Part of a small language model's weights: 5108 steps.
Each number is 500 + 25 x the weight over its row's rms, rounded and kept within 0 to 999. Layers, rows and columns count from 0. Numbers have three digits each. The size before them is the row's rms in percent of the matrix's.

# o: layer 13 attention output (transposed), 384x384, rms 0.0292, rows 308-319, columns 0-47
# v: layer 13 attention value, 384x384, rms 0.0282, rows 309-319, columns 0-47
# q: layer 13 attention query, 384x384, rms 0.0404, rows 320-368, columns 0-47
# k: layer 13 attention key, 384x384, rms 0.0387, rows 320-367, columns 0-47
o308 095:490460492530466480529477499522493498460519514477511479507521479475511519509508490496498502491487520493509518561497435522474493477436447472532515
v309 099:508476502434504462494508498518461514500465526481481487471500484482527486528558480523487487521515475488460533530508517516486468508531494489544492
o309 100:505500490516502511555483497524480459502529511525487488492505502524480470473446512464495484452459525540575478491507519492497534478513495488501537
v310 103:474568520500485518507513474491513477505523488494508522527463487462535521480508532511485523497449472491521501422493503506496530489496505519458534
o310 105:496476465516514502494490470506482534526457544542518449513482527534494550555510490465516514585495561499454500552450496502480485538491509506508449
v311 100:482480510472518491512439506516484501503536519462515488511482501493511524507535492490477561506521465495496477506467500510505519512490440462505509
o311 102:525503507515506508463534514537527516482535524531485481494503490531504486484482498520504464502492515487540494494546464509477515490527526517484495
v312 096:559449518504491496516523537516475505441488550487489515458526467483462507551526492525488505496483525531503512557463512509519518521504459467503466
o312 096:465527498464504538533545499459519470533537475466479502534521506543517509452496482483487497473496424497546499480504518529520452507523519503504544
v313 101:517537532492464498516524504473498541475518488479480485498464488475513494451462519505501522487488522432532479483528487470533516499533519477503509
o313 100:536459488500502499466486474498524491528510487488496545493519540474525522517543473489463464491537511519458508495488464489461477522515493556551479
v314 105:469506520500481510503479555531448508503511483484528488524542529477468509526460509509514459473526507549536485526509494496513513480526507462525496
o314 109:482479479471481505528472473511533489451541519476516506538483503550488500504481478553474511519491496513474529499515499495533534514502513510479506
v315 096:535483542494502489476516487501502501485519542456471528521483507504479531508491471523476461469495507506500488529492521496480515452511489516487508
o315 092:533523502513496490514517505480457527498530512523535529520490540454465481537521478521529540486488466495517481515519508531504543471520508548518473
v316 101:470504524511475498519524529500501502514486464474497481478489496480472478511496485466520467524461540455490486523481531499507520487474498472495487
o316 104:484463560521494503463501483487499466496510539527502485508518526502490507465483555513500499512526498523498503487529512475545463489513534520496457
v317 106:478514466494525499472503465487453431546513442475511479536538496449481492552488512464481506451556490522535517476542428519482507499479576559522472
o317 105:463483534519467518500470487489541509516509533495541500482457518506498533486479495522484500521473547479478510487446527505527515528517501484453517
v318 094:540502502505537484515478546514462492521492467547527494455488555490477526469501525518503499505498530540524517537519531487531480500508531524549516
o318 100:456478490504479500494520509541513487469503538479460509516532446488497493482497518458486520504460468500534486456514503457501540492481474454475530
v319 110:509487501496510476508533464496477541467497528502519489436496516501517502504512530477520532514503515512472500546535479513542447550509511440487510
o319 107:489521479548485519494470550536494455533504462455486512528517499546519514520508514534516507533477535500470518476484496491468513436493510540467478
q320 110:488515477529528511533474470523489465482564529534518460564487455508509476515529467482513487468504537478503548464540507463528523525500526518504497
k320 095:474512478486510503509485485465483506495513517521530510519471495465496436486530514469477448449458494521524517466548532477502502494467477509488484
q321 110:508488485532520492502532468472551527462527508499511472482469468485488523500526464530485488490494462507510453515525510553515516516529486510512525
k321 116:484495529471492474542519524492536477460482484465462529523502539502508529499488522532527511501522475495484483502453493505478542514493490491486524
q322 099:489537509525527528491489457448537506510513502542495473500485482484574559491520534523507458514495501488506440485489481519473507506542537575503500
k322 098:546499521465528494499533485497516550492484501475471482507541516535437489472461500504495470463493467537519483536493484538513546465485458492467510
q323 090:542448501488528521533490517459509555486523521509479474495477480500488540490509465485525497531519494488483477531500513508507492498551497505547512
k323 083:496479503519537519524566511462512509547519463485469501479485549536518531520501533448449532513490522502538477472505524482456542493493472496525497
q324 099:510510499485531501528505475516482536480480516544494462466504523507499521470512498482477484508487561528499490508547530532487533517496518481515518
k324 102:487496498538507471507540507471473502490504474513471506496493506497470505474494495513521508518517520523521521533497497505519535453510507482471505
q325 096:462510473551460527535484485572507482491529476501475488510498454456511546524525525466493479521477521522487518499494491476450490492502511529514526
k325 098:492478484507523469517487498524507508471501518524487522516474496495533504480504469488480487534434489472451505521526504499483462498519526500491496
q326 094:491507524520499459542534475515492493492496501448498480491530499537529486517504515541499505491484479516461542505481459545507482503477525499512532
k326 093:517459529520515493496516506500516529519484488448488492459523532542495495466485455517525559503471504515512491486462519489498510494550491492556507
q327 109:527474499446505455473534514472494499517455467534539461460500537526445538483475498478504494475526487528492504493506512533509489479522496498502512
k327 099:482534464505474538516458523506514447491482527509460531481480509479530497464542500464489485495506553489433510511533472485517513522475469492477477
q328 101:505520484502500493498506528501503505490474498498525513506522469528519528491490517552541504502511505475521455543430542560502519476509503504492464
k328 105:524515517499483472466476453541520529524501474543469507515466506488505488495475520556458509540459520521493469532505488454481491520467480496492524
q329 136:484469517531502545493492491567488525484544536513536525512513476478495491488495515501499486517486514460521502465499519470499447527483514458499469
k329 107:486501469501520525508513532480513518489485515456546487487536524490474541481483485422497470509505506473537471464476482488503527516497529499535496
q330 123:518537518499491475505511484476477462472486500491474505513498512516514500546506517484514509530524510535506500523523528523491570458505489529529537
k330 132:512528532509478541481480476535520498492506491541441502498495490493460465485503525514476503562491540488469523522498491488484517507452483472447488
q331 122:528537522556488490510547463508542492503482530472462505488508506498555517521500489465504486483514539576520499503509492480506549524503498528492523
k331 129:527531550511491505491513502508508529475502489527443536511504507490449476514487518537493538534525524497464529504469509493500534500479521484490492
q332 095:543510488502524469475492518520461475483489489465522523511461528526499528584529488540479452514515498511488490534484524499460539455504510539514527
k332 092:520478524519513498502514478508474488511482494475516485514483499461544529505509508442461510470480502525531425515499494495483518515508494543496503
q333 096:490455467511515507522467499513510511484486525518533466487472515464495507501504488514496491511478494443479495492512492489522461470470501494527491
k333 100:499517520525490465483476544526513499507481505517509512511551497504501512528479531485489513482509457525522503510469475515476482495526464528501524
q334 092:532559516502461524498487496492502472470536456493488538552470494523526497533506512528507515524483521531499486497487520488454520507503504544501550
k334 092:489473488516498482496542452465518485525506493481520497503476477513518534491484493500478499530475477510514474488497510534528513516515514496493519
q335 093:532537514505460510474503505503492501507486475474495554531490506540497470538474520503506463515525477537513492512471513503477487515488487503533526
k335 098:488538527554524534495538431482512494474536498478473447506456488489519499500490507497534484539497528465526492521514492506479494532485520525490490
q336 092:524450490490515509507483482501480475500509513510519488487514513458487474492534459492479492471477512472489494507523473513508497481513533496481456
k336 109:503512545466505525484470528536502484495469481527505506495521496510473485489520514470502506501482505517496518480487475495484501517489509472541437
q337 095:549470490457517496469475492535481447504487473488523521523455516505495468511513485527475503516512483508470478514468493485483489476461501486529536
k337 092:494520494541525532515490517513462507465519457464460523487500485481484492491469498495470523503497470505512477509501459497502494514512510551546465
q338 088:468495462509512511513499499496494535522533486499499468487488481513508531503533515530505582478503438503508504453494527485486503497539496499551468
k338 103:478519470500515494470496516443485515514471481529490501518494495497474555504511513537546514503557471478486466495486524522511476509511458490522501
q339 087:505478480480518494486497529517479519496469495493485486468527471491484510469517482471494525482507519534468522485535499474521487518542519470479476
k339 091:503503525448489451491480524520478504484497476532494519473528522503532505471494535506483505462528508501507517507496485541451493513513536479474487
q340 100:476494499538474523506515519507463468528521545505496478491474449450541521499489490479520461509496521509546493498503498506478491520494509480496512
k340 101:474474471480485475552520519469503512496514528507555514479513488500500501447482450515506504456467497480502507475538496500518500509509492491427506
q341 090:516453492505561496506512491470492528511491506496455498464540490482521498466525440445493481482491530512450499496528536525505477499500503480503456
k341 098:490514528474462484526510531510489525503487492529517496476572522507481502456489528496511484516500526485497546492536503549515511492504544472485536
q342 091:497506547475481516538486507468476485456522518539519498508494487463501509479499520516524482499480538485544487529509484505524513480503485526468477
k342 090:489482481465501495535507492476484478511510543528553532502493522515469493492496485497524450461516478507519514487545514523505504453479470509463481
q343 076:520540499483460482452507489504490525475510501472476532499513494524475500526484523528492509485518492511478522487524517490490493493514501473505516
k343 077:514455470560519479505476495510480492482517488516482494472468515506497494499489508452448511511459478495495508515505472500474519533479526538505506
q344 073:493466493534481505542493513482522522490544535498503469502523480466522509471531483476528519510487533474521488460487521488509476484512496487518472
k344 073:502485501487514455518507520470481482513519506524532488468502526500498478536501504499520470500525535471484549469537506504501514525484470458493539
q345 083:503534475494484465482521518508514518484482451470504512501472549534483541554485534533496465466526461530453496482490475482473533471499488541508499
k345 084:472523517550477511478500443474540502488501454474480476519494496512531537498481528490502538524449489524495482487470473473474527488494492515493496
q346 093:474503475509425505481469525523487457511506494490509510540474462533485520531509511510500514503501448500532506475472529529490538489496528499549534
k346 107:473480445509541486524478472434507484495532482484482492497489461501509518507507490515486467485495511516464439478495501467479469525506474526486498
q347 088:468502476515492503513508490471497486511496517553499464532515425478512484453533471481520512502510524474505500475514504519539500474529530507476481
k347 082:526524482423492480507507509529519458517508548541551490518519502506505500464524502501519497452519478532501541493505510506502499480513483483493513
q348 087:496508506482488502502502504500486480478533523499509478538533456470504478487537469498496507475467548466526534494511504511519493519546492484501483
k348 086:518469496461500496523466537509479474505478514532535507474516523506471493517481488468505468483497538521500516504529506511514493473500514488487509
q349 079:496491494489506466475536496539472486520468501467477534471496511505483503502510497489483483512502506502457504487522495500477528499499486498501501
k349 079:482534481549532518497514473508491489493504494456472487520494492492542528492514531501497496497501515494497479522469494463460525491482519538506522
q350 076:507474495481507509533439461498506469528495517501476461526520480459523443490521476465521492508468520449544491510517461479510456511492530514525464
k350 077:509468517456504474519482539476469478498510557485541521498533520523486503508484444520498490515524520507515530513528528507519459484501467450457472
q351 092:503436495489522494523495515526515523482507493530491499469538465437468472467522466455533516531511511483508501490515541524513492521487509469525451
k351 092:522490502458525498516494520493496502479520517545528501474503544504465470499542471544518481504545490498483564534544539521496457499505474473514509
q352 114:494522479508527496505529500457537529494461494479482519510521473506487524507492488552513469509507461479508477536457484517487496521504456493516563
k352 123:535473513538488479487549507472513554525448467498492508500526538495532530499473496510507565481502515482507496505467471514488539514510500518526539
q353 106:469476462507465498496515471490526454501505460499496524495497508520477493526475478519493548533518460488522490506483490510461492491498499471487522
k353 112:522516505479536492471516495480528501508451455476488494516520540537499539494509494530466512505505502562459486476488489503470495478530503519508578
q354 095:498485522511536454474521510449527545496472497507494503498525495490488500479523515515513527520494454506528464526503482492550482481529543479491542
k354 089:503537515446524481518495481487510517472479510476501523508524511525496527498502539514511513514527476528496520509498506518509492478516534498474517
q355 095:525483501509466521565513523503467497526471474497519519504542502520517517491501506501528467496502484513490529502504522481498493475508509530495500
k355 089:487483477491495470508546524452535526474487496514471459504531560479510514487484533566458538513493474478522500497488471499530514496511471482519502
q356 100:517521492540481520544463490507471450449518462513466583488522513489498486529515506539504509524536520468485466507524493532533534451502507495471529
k356 100:489489530518492518464514510504469530500516510502461502510519492531470480491446489412485516505455496530501511511483509470538515501512483474517531
q357 093:489494501459535493536536469500499517517541491462511483477491501461486515552514474508508496503491487536524508513510474519525486519519515492464503
k357 101:507504537485498483523541530472514495510543474483482489508515522530510528476488497539504519491509521520497487513443515476536523495521488479514559
q358 110:513521513466529480492497527473499505513488480478505521500531543516486459497487455488531527495478518502512517516513543539502525480525503455526516
k358 098:501541483502498504492481497463505487475520499470456524533476503498505503533469500497519492524558499502442493473506459560512517489436507521461485
q359 094:504477533520518519518489487534474506527486526492563525452498539499494512566517476543529518552510507477497509513508486471534474452513527486530477
k359 108:495536502502462540488507469490485512482496494532533497481476474472521526497514516504543474519484509467516487495501456504532477505475506500501449
q360 124:468500460493478498539516490516507535464504476545484507501495501475470494506534491474531517497501514464485463476502501485504463510488499476513473
k360 115:511488491528553493496456512518494477485523501491575505494486539497503520499478551485485467468505501512549482452500549496486530504500535496527508
q361 109:487513514473477522480540476481535501472487539515477478505465471483500495508470511498477479472477495517504483506499432479522484522496490523508535
k361 118:480479504480493479499532540459489516491506458495509528529495487530513495522496460545516518454539477510498515497516524537506522504552521477519543
q362 108:486492494492503480514471536481434510469507462525534540494481477509477499497511479536513514533520488445513469514517545532472526476518547478525477
k362 097:462478476512492512516535471502519504511447454510512471494509532479469504460485517439472469505450527495480435486482477511491492506462513502512464
q363 109:509528536487509474486486518487477483484510434499512534516468497523510482534493503520503512507520481519477505518528533553479543489518510507515547
k363 106:514473489527459544510518477495531496545460465526484479481472535490479477475489510472504480516492505511456470511484474457506481528454490523466463
q364 112:462455469508508524514455465508518493516525521526473497497459474447499508483508502535544502531496511462527489475489497469495482518486474491516450
k364 106:482490502527484460478515519526512469512479490469514515518551499499503518521462469488477510467497474522544463491459483505468534496501491521497551
q365 082:463456469498499501514539465471551481539488532522485483467510495517527502472504496485536505473527510519501488497494494529512428481512474480480464
k365 085:505547510469466528502494528513527469484505500527459533487487515518504463496495512518554497523526525496466550472496518497496496482489492454489466
q366 096:530504495500491526482479464518492451461478540520524475541493522440471479512543468516453489538468553490511511520514463471468510500478516533468500
k366 108:485491514507516498504482513513474485506509508468528517512485464498521522526482478504506513453503469534510510491491485504490532467520484528492516
q367 087:526543489492488523487472477522474495466521466485522542563509489492499459502495496556489499488468515537498523477511504473500551515515544521521542
k367 087:505437499535535464510484500502463480499497520490534477515487480489516491537513505450446505463455461536540458531482482521485514483507485523506488
q368 093:465455501532517514532512499513528540521495509525471474440507467484515480479504484444525526502527494472510497472532492496521459500508479450506459